Weights of a small transformer language model: 83M tokens.
Each number is 128 + 32 x the weight over the matrix's rms, rounded and kept within 0 to 255. Layers, rows and columns count from 0. Numbers have three digits each.

# q: layer 3 attention query, 192x96, rms 0.108, rows 0-9,32-40,64-72,96-104,128-136,160-168, columns 0-95
# k: layer 3 attention key, 32x96, rms 0.155, rows 0-8, columns 0-95
q0:106142064118121136131087234142155091180141140148097139084110157085107087117156106128128150123046109137113093114099176158140148081112160115168116167130150151142159127142127149122102162119128079137100151134115167135157124096126127137156140085183119097159140100119157153132126134106128048140
q32:099093036039104108102156149155125073090121163130120119166128131094105132082118106134106138150078168117188177175160136142127112087145137129153183169158076109080151104122112096154142110195207132185052160115079139166091102115138160134116089143153211157100139095174098191099130100088108124143
q64:105167085123162144135113185144126129176135111134134136093137122098139151172113118139106096081152162146153089073146108154063150131134133119132109105093086070071153117044131165112155135195158162145170124059138113159119124151176139090144129113129126163112133053062095134122092130153132162125
q96:121130138118159107151134181071095123158112125150162139107117133146138183118119122125137114125106086135182114138075129128123135138143067091093077139118086153140155125121125120132157134119110135137132175110099133138099136120114142112124076131117178126118161121137158130124125155148124134077
q128:155096108092169158094112171142118104117154099115152084107130140157165124146142095112161129148093148127117135136117119028127112165113066191118142117127123121154131119185178104148116124140171127121171052180202114126177088101154176125185128118076090164135067094061114153135147101130180149073
q160:122157134108135184087149141171147134123180118114114109164163092094128118098105099145125125108142106116124155146136117134116106111095139113105114085116151090079122151115156140165073140147125122104169166110158181126149090137126158120141138152144111111118110097107113174153118106090098134180
k0:156144116123176104159113180137168095126116190148190156118134097117130080161100078116101153124148102118086111128127160156135114131088091070127118122142139175176132137131123091084130154120138099122022114192164143092115119130178115158145128130146108193129137151128134074128107106148128146108
q1:144159165126073153131152089137118108119206086103131138125122107163123157131096179121132126111218108122146122142118075136081113137151102148116154117132129131120106144163121131133157098112175101147140080141167091098120138105124094133153153153066143192165091103120122146101108134097145116146
q33:085139187160129120109109064162134088104200104165142110146089168200131110130121162197169078100130105091122173093102114083108151136144169150050167097133113095098107108094121121134109091132105074116255163085132177137143131141088100122132113186072086143139125118100202141191090174066159154125
q65:135118083116151119156105154119136098161080136159135131196144107207113116042139114079127093131160164073121116131092075107135019133157102175144075114098149144179124100114165153138132087079103078127191203166089123072190148122143133117105083174151101133193191151146153153130159136145108043109
q97:122099082085092127111142129118132158151141139137108135154117123159107101126158140125113099088127159126106134178106155125126137145145158127164127093107126071108106105128155118097109110095117147112078208144138155165103123141158122104097144164088105117115160110139120137150111148179132131163
q129:110128078205116101105115134107094132126129150117162133173172126134084122187122146112073115129127095113126145139128145140110153144138146126201100152135150135160173164103092109159149151135135105132108120114095125172092167103152100097122098133112077109127050117138163128092173074106156154119
q161:141129107106156127117098147160126111147132140116126089135150113177163167143126171123158177165151140122171102085108126072138190075170090115108158150138109065113116138141121124120139146153119134079087102149098105120132143102069172190115141122185107043116130128140104166077133119112158140151
k1:132075143132174146140095150150136175157089118116156116103180097152108116116185161115118118115124156159117112142174165126128122133085160116128188069180112159127114101158137093122102135157145191165118097131110171136147083136050115115100110074125160116120114154135075070098123134120102132160
q2:127152084162167108106111172163115099117176136119116162211146080165141066115101103152109150142142132070149107156101146126079099119160094125128090102162140116100171145130121160118089139092149141138135160146088147119153131156120144160072125135126131144135118119122168119122091084110115124133
q34:108109197122115117113169068099120150136137096116140136114123135193154155126125158120199152148143115107105126092112149096108108083118096125135111107124132113130110137114156211154164121058150138093168118062144145168128158128111078081175135146105115114140094202098141123134118148129165117092
q66:119132106144127105095181111117134152098163119107151121114087134047142090147119105125130090118101097139190082113140099132164092145150167190157124134130089141128144133122105147085177126135198104146125145137120162113132116156184125128137139161120071138181084172118174115156103156087104033109
q98:145106091130076147120102158147152152125139121069147147128151148156118193151107127142144150162147147120141131148160108147085098118075122133152117113133119109140106091108116146122121099143130153141087133126150145088181146100125106151121146103115146079117172119100113125161100127089150111155
q130:138109139140139113133130085091144145090077113090140135119159119082080096138213078123129137130167114122094074168084181097149103135183104119147115144127110123105107155144148114188152149121063130104088129134157132148084149112109120189103116163104157140124149103158134155090128158138139070170
q162:147109127107136120139154086116099159121168133146122138092117131097179144107158202093114159123082151178136113092085162114102086145149142101172122092166116120129145163151104118120158184134140123124093113124075104141153153154134150169167076095133107151132107183133142126122139192165135092075
k2:184154150116123103117078180144129110162090141113156160125109120165152134168106159165165078096121130086110094130119095132146115139136137101148227148077155128142108068131108086133146105129086183137118085142084099137123131136145093120101098126120139187141177109140075087140140160168108146136
q3:141100117139152112139135114108115148140118099138137145132112112122121114139139145130149123112155141129109128158127132119174146098131149121110111138149091164103107126096105121154098129123119119157178088151156148142098139119109149123126137135122150145126099080145117150124121134116168136167
q35:104090186098216140186163114099052208201108092142189149102103121157105165179146226103158105106112089151117101122146088154081163101159173153120156071127167046159151147206173146144156154044099119100143144166113094064145163036089152146128118090115105097132114185069109102094089066142198183143
q67:145101081155123141169137202118106155105098111190149121114095157149191127166096170093100062168111124142070066165131122158154176169164089098191132118077131138141120089133200100088105153131161147144127117123106076146124178094112208157095088206099136085169104107118110113081156052135083052135
q99:130112087119115158127094137183082098162108128125136133118122103162211094180075093158107096132173114144103145153140130129080117108110172126137160099124122149141140109160152164101167104158193167143088160177149098073141127127155106093121115104115129126065158101093113105084140156139134130170
q131:067086172112156123078140138115142093136154117123147183134174123129098116136127212117149025097097152140107153152181150158110114124163170098124103093152134113054147082136139112137151141143194167127128127075064193090154126132097132095161109091158088164133088127191141159120149104137144080090
q163:136130141152098085085090132095084105142138118115117129147192233143133112094095184160127106119107167158059077136155123185141135174110136198135062155122133112090117103103133113046152149098079090127137139105116125176112131155162172084134127119093064161118146109199116138156100122168159108097
k3:076167142112041157136082118142156054119144132136123150157116106150141127132212137135125116186100185127136145174105141152140090093100149104107145132099158100158131110137088144149105149177086095182125108131144143189110105131146168122129181139094106116120122149103086108174046097154108136191
q4:127090181091142121103117133146119128128127160143154157142106109203085114109113132105113153100101148123113106123084144127154098083119115094131147150159114149133161152137128119102127160116152172103096156124110162091123120156119147154119188073138101138138141138147119141129129169070137079139
q36:125100085067169126157166084119118118099101174194120116128102194131146130118075139106097134078147086146167103147183111094117045096062125153129106181169112125175084090125107121114158050132158116063159163124157121112216178130132094134160151081147154199178119120135127092117151175161160087071
q68:152099096155118130141134062128139132077113140133097121155098164202165124154137122151157120076102085071103144101136086148157087137099064123163113135133126117115069137094128125126113103095120155055139122107112131166115138144156108121131132113125127193141141193155120172160118168125132053168
q100:119153073194088150128089163135092151071118145111168082146151148114161133115122183124112107120131117090111118168089126137148189170130125117142143179112113158144107107068109100136117148150105099133119128106126059088111174134180138141124074146174118125133140088152148128144081107157082125124
q132:167130148151092156083129091147137074139189156068110101113201133179078101137085066086077126111152147096168211116146097167237128143120156115056066092129164105157093148135105148114117108148182145055193142095070133112138094134112143100122205119156172129147155132154170103144147150102126176048
q164:157145135156123109170140067145125172108079152154063150080128154178148150103168132105125165082154149132097112093101130177139136127095167168153113108125106086148066116121176146112156135140143093125169127107167094096126184078116149131123193156103144126185145169059073138137147164076126095085
k4:156194156216104118103151117155140198091134102056174184179168132000156106172144132183146146160182158108117069164148112076074104120109183127108112115196100178109150116127093137142096105133098148117076114117089069056176154159173072152075105081129151100103120130159123145076222124054171086104
q5:151123154146162127140132092124124109135097125145071127112124155109123133139125095130111132153130142143133163139184124112088133163168140156150137128095122120118080134140139128100119075112143083132135138165120124148070171160164126134102129132114131111117067144147166100122136135186134155107
q37:112145050114122151151120153104069154115109088080146092159112177201149124142173156115124152112190056132130102158136096092135147122114093167147127120187149134170102182157108161141080090108132126111139127083129118155170164071105125137154146105173118139115087102190158121144103048115121094165
q69:100073089155054128106108122104158115198127132150165086185177095105052157036137161174057133137113135132144107118099122096139113128137128091114080157174151155128115134092128086135108132068198122132101148139148152200106136054118096129106118109130171205165084158142168191121228117184158127089
q101:157150133136111127130161134148124137122086108110147114118156147139103107159090133141081133151167104175132122135119060164078133128117151090110166160127179136148092087114132170136146141157153162127135120140154088087147134111170127121138084092148167149118179114120112119117107123103120122167
q133:125169118117143075152081181114103154139170117132086113193122141129205097146093140125157147073075100122057124175130139171130063092154154130164086115122172103114130127158146156116126082138153146099119122157130115161129122123134100090148120073130095137193141144129078144126164137161124123128
q165:111200136090166154151127126095184126089087110163123108114071174149177130166163122148136140147136052137075146065139144041106138152100100177157114116103145134126145122125126158143169091096124125112115164140104117108162172163152137093125103105131147127099076143165110109094154153127136098147
k5:114096168124122140139121106103085153121144090096140138083132091105147132130078114130132086133158159137138167116171141184059089111152132097123057157095125188124101143163155201127097147119098179120134165156112161135099074106135127159124132184118109091185168112075140136159136139070149106147
q6:110127129103120072141203129026113130156108131148157098104109168097120148167145173125102135122168159195090169090185109106110137191146144154125143117104135073130082085154144114134144144155132152091120121143114093189124124067133102127134113138107120146115079173131098147124149085177152155123
q38:126135144090121097125131135168056091138170125216152117100122156122170157085130179088103094205061114122113125086095147164055093156139141086161115093112144146164111127145091145137107166103121161180114138167133106133142185116116149100104141101126070153227210107095104174060095115149169102139
q70:149061092113197160120115140150114119126119145103167098149087135180111109123139154121169114144113098149171089093118152103148174111139140136140204140115097134151185109169094056136112165146157149153096139147078118133140118102091164141109115118157142077192095110126120106184086070162132071149
q102:149119137131204096166162142186154100116070141095168130117121129176118125110076095131116099123147106067164099131157074119124147071157137094103141159150141113112141140112136127103116102127129180166168125106111082145144146171110173141159148098169099141140166183131072153091154117088118127159
q134:145085098140131080148167186168159136168191134117145149132137086143128112142083115123119070137131126096083122066174102209176088052088154117143117090081121105107164118161159158114133108091145092193073136084118136147143143165130139126130135142154156132114136149134123151192138125091154102106
q166:131122149089142075134157120143190198099143122194116180040171091084140116088181124088107115144158135107107143150172053175134066087140170105099132096139162078158128150124157135131192107145154174186064086072173121096147160093125128103144187128092184177131070113089140160067115127158108156077
k6:101135163184096142190096124119076099135138123113078156102147123163103087093108179157161146148114215132068136098094056171161142124131165170093056090110147167101195128177105145170180177069179065112221092108142161147056112176092193074127114095081161169065132136098165125128122103085188123107
q7:136136091148175154100151162111104158154137109123125142153121135138134151125111155128150138073156104168133096160113139118072137149147118117129131118123087094125118076142124134151150085150144110075167104112116093130104092096134122130127093103122122136136087140132139122129126156196103164170
q39:119084184125055115158145124152154140119151111129139115112115130145159165073082109172143135102147021110143169157109115114080103175116112119098200170131126103114115103144146158131152130085141100132119150101115074125124155233131105092128125096116144120157144100091116130198135123123150191166
q71:137150069151150158141105146116118160138078117120132097168098116151151151148149165130144165105139160104108099155129166117172203099103095192154136095188116117152103107138125080113133102120104132160105151161136111076079065114074085127094064180127068136123126168109165070141100156210122118146
q103:083115139130111121119179119102159105177115160127116122139112146135120119135160101146168131122096109125136137129119115122135136112101096144124114119093134108123152154128166107110118141139143111135131177105106132147123148185112125124149106136127118096147139153116111131124135129135103153082
q135:153136127151111093149066079088104156136170114166173110095081072122090181102208115186118116138184148146104092162115164162106101104133155117160112152151130171128097113123149183100086119148088083125123152125190125086088116141082103162157136143171115124094125137134162162110157180095091144141
q167:147075149169097152105109220154102134132103109117079130132172128133096130136143183158181152109127149072166129130130177230110163144136155140108112163155134154107170135114132060079138144071085113158144089087096100116114131138187099110184144064069112156137141086118110133146122134156094116069
k7:124153149128099089105096113161166152130137108139110110121119128162146070112150103103144128160097131107082089075079114034167052100171191126124181053059187159181183199171083104152111155107113141136133117096102153173136136120131173120099216126159186143164138166093142095133162149144130115080
q8:113142112134127142168106086123108148081106104149160094093087156122124116122136118092114134145148150132137113106152154134168123148133141110148102151101148129148136115109150141092091121137088101111110142122101129143145128141133114156152172141131116132123199174135097168137101057104106127152
q40:087164091091168057156150125035177159090167129064113146146189162029158124123048086088143148142141244137106137108166187190227140223187129067138158110079080105030191118089096079183110135158224183160122168106086200081183111137143202192096130082118125138076126050024071101193076113147057159122
q72:105095147175081148114056147127154103163152116121134165071117093056098127151124033127112177130100115141148199154147149174069122161083156099102092149103204106084135125093125133183169192211120117147169122131168094112117095142241156067169129093079164157105101179082169235069192102100101190081
q104:114128093170118203105092129088159115089122143115195121086149088152132142104119180090139109149141142147126118151161139077091139165128155160099140111094130154100156144175149119152166111132223068139142123058125137085153135142112087133145141143112110135096082165113155076128124143129109073130
q136:145112160071151192115130111158146097098115121185068134165085185170112101117178048166159107104126134079144200086145160100131161190074111126142145115093106090065132121086136070115155184199129152145078132105156129153110145151154166100137098114148141113119128140200092110098098072092143131174
q168:174107072107163142134093112172066096088165070112101176128166150127123120118123125120124097128106129109069134185081119130104088120061125082104253139112059122072065103062135154139106140144168169112166141171172139186096132139151146110137146115189185111130121099138116130153139186189082136158
k8:141145119119146127232161163075096156088152183096100100069129130152096122084155160141130163105115125108104165150092105146122139114083079151181148082146085203151114157062132131133170106089119089086106053156171130168109118138107120184157172054164126130154125151177172112153063171104107087139
q9:148181133062120121155148117113140114160058158160139087115083118170146156112141118152143089100074088164153138123148072103116147120147122155180135115145173136142176145117139118110095093109135126148107137138121126138112110059113132136107079171123078091117110137145126160141095066138161184178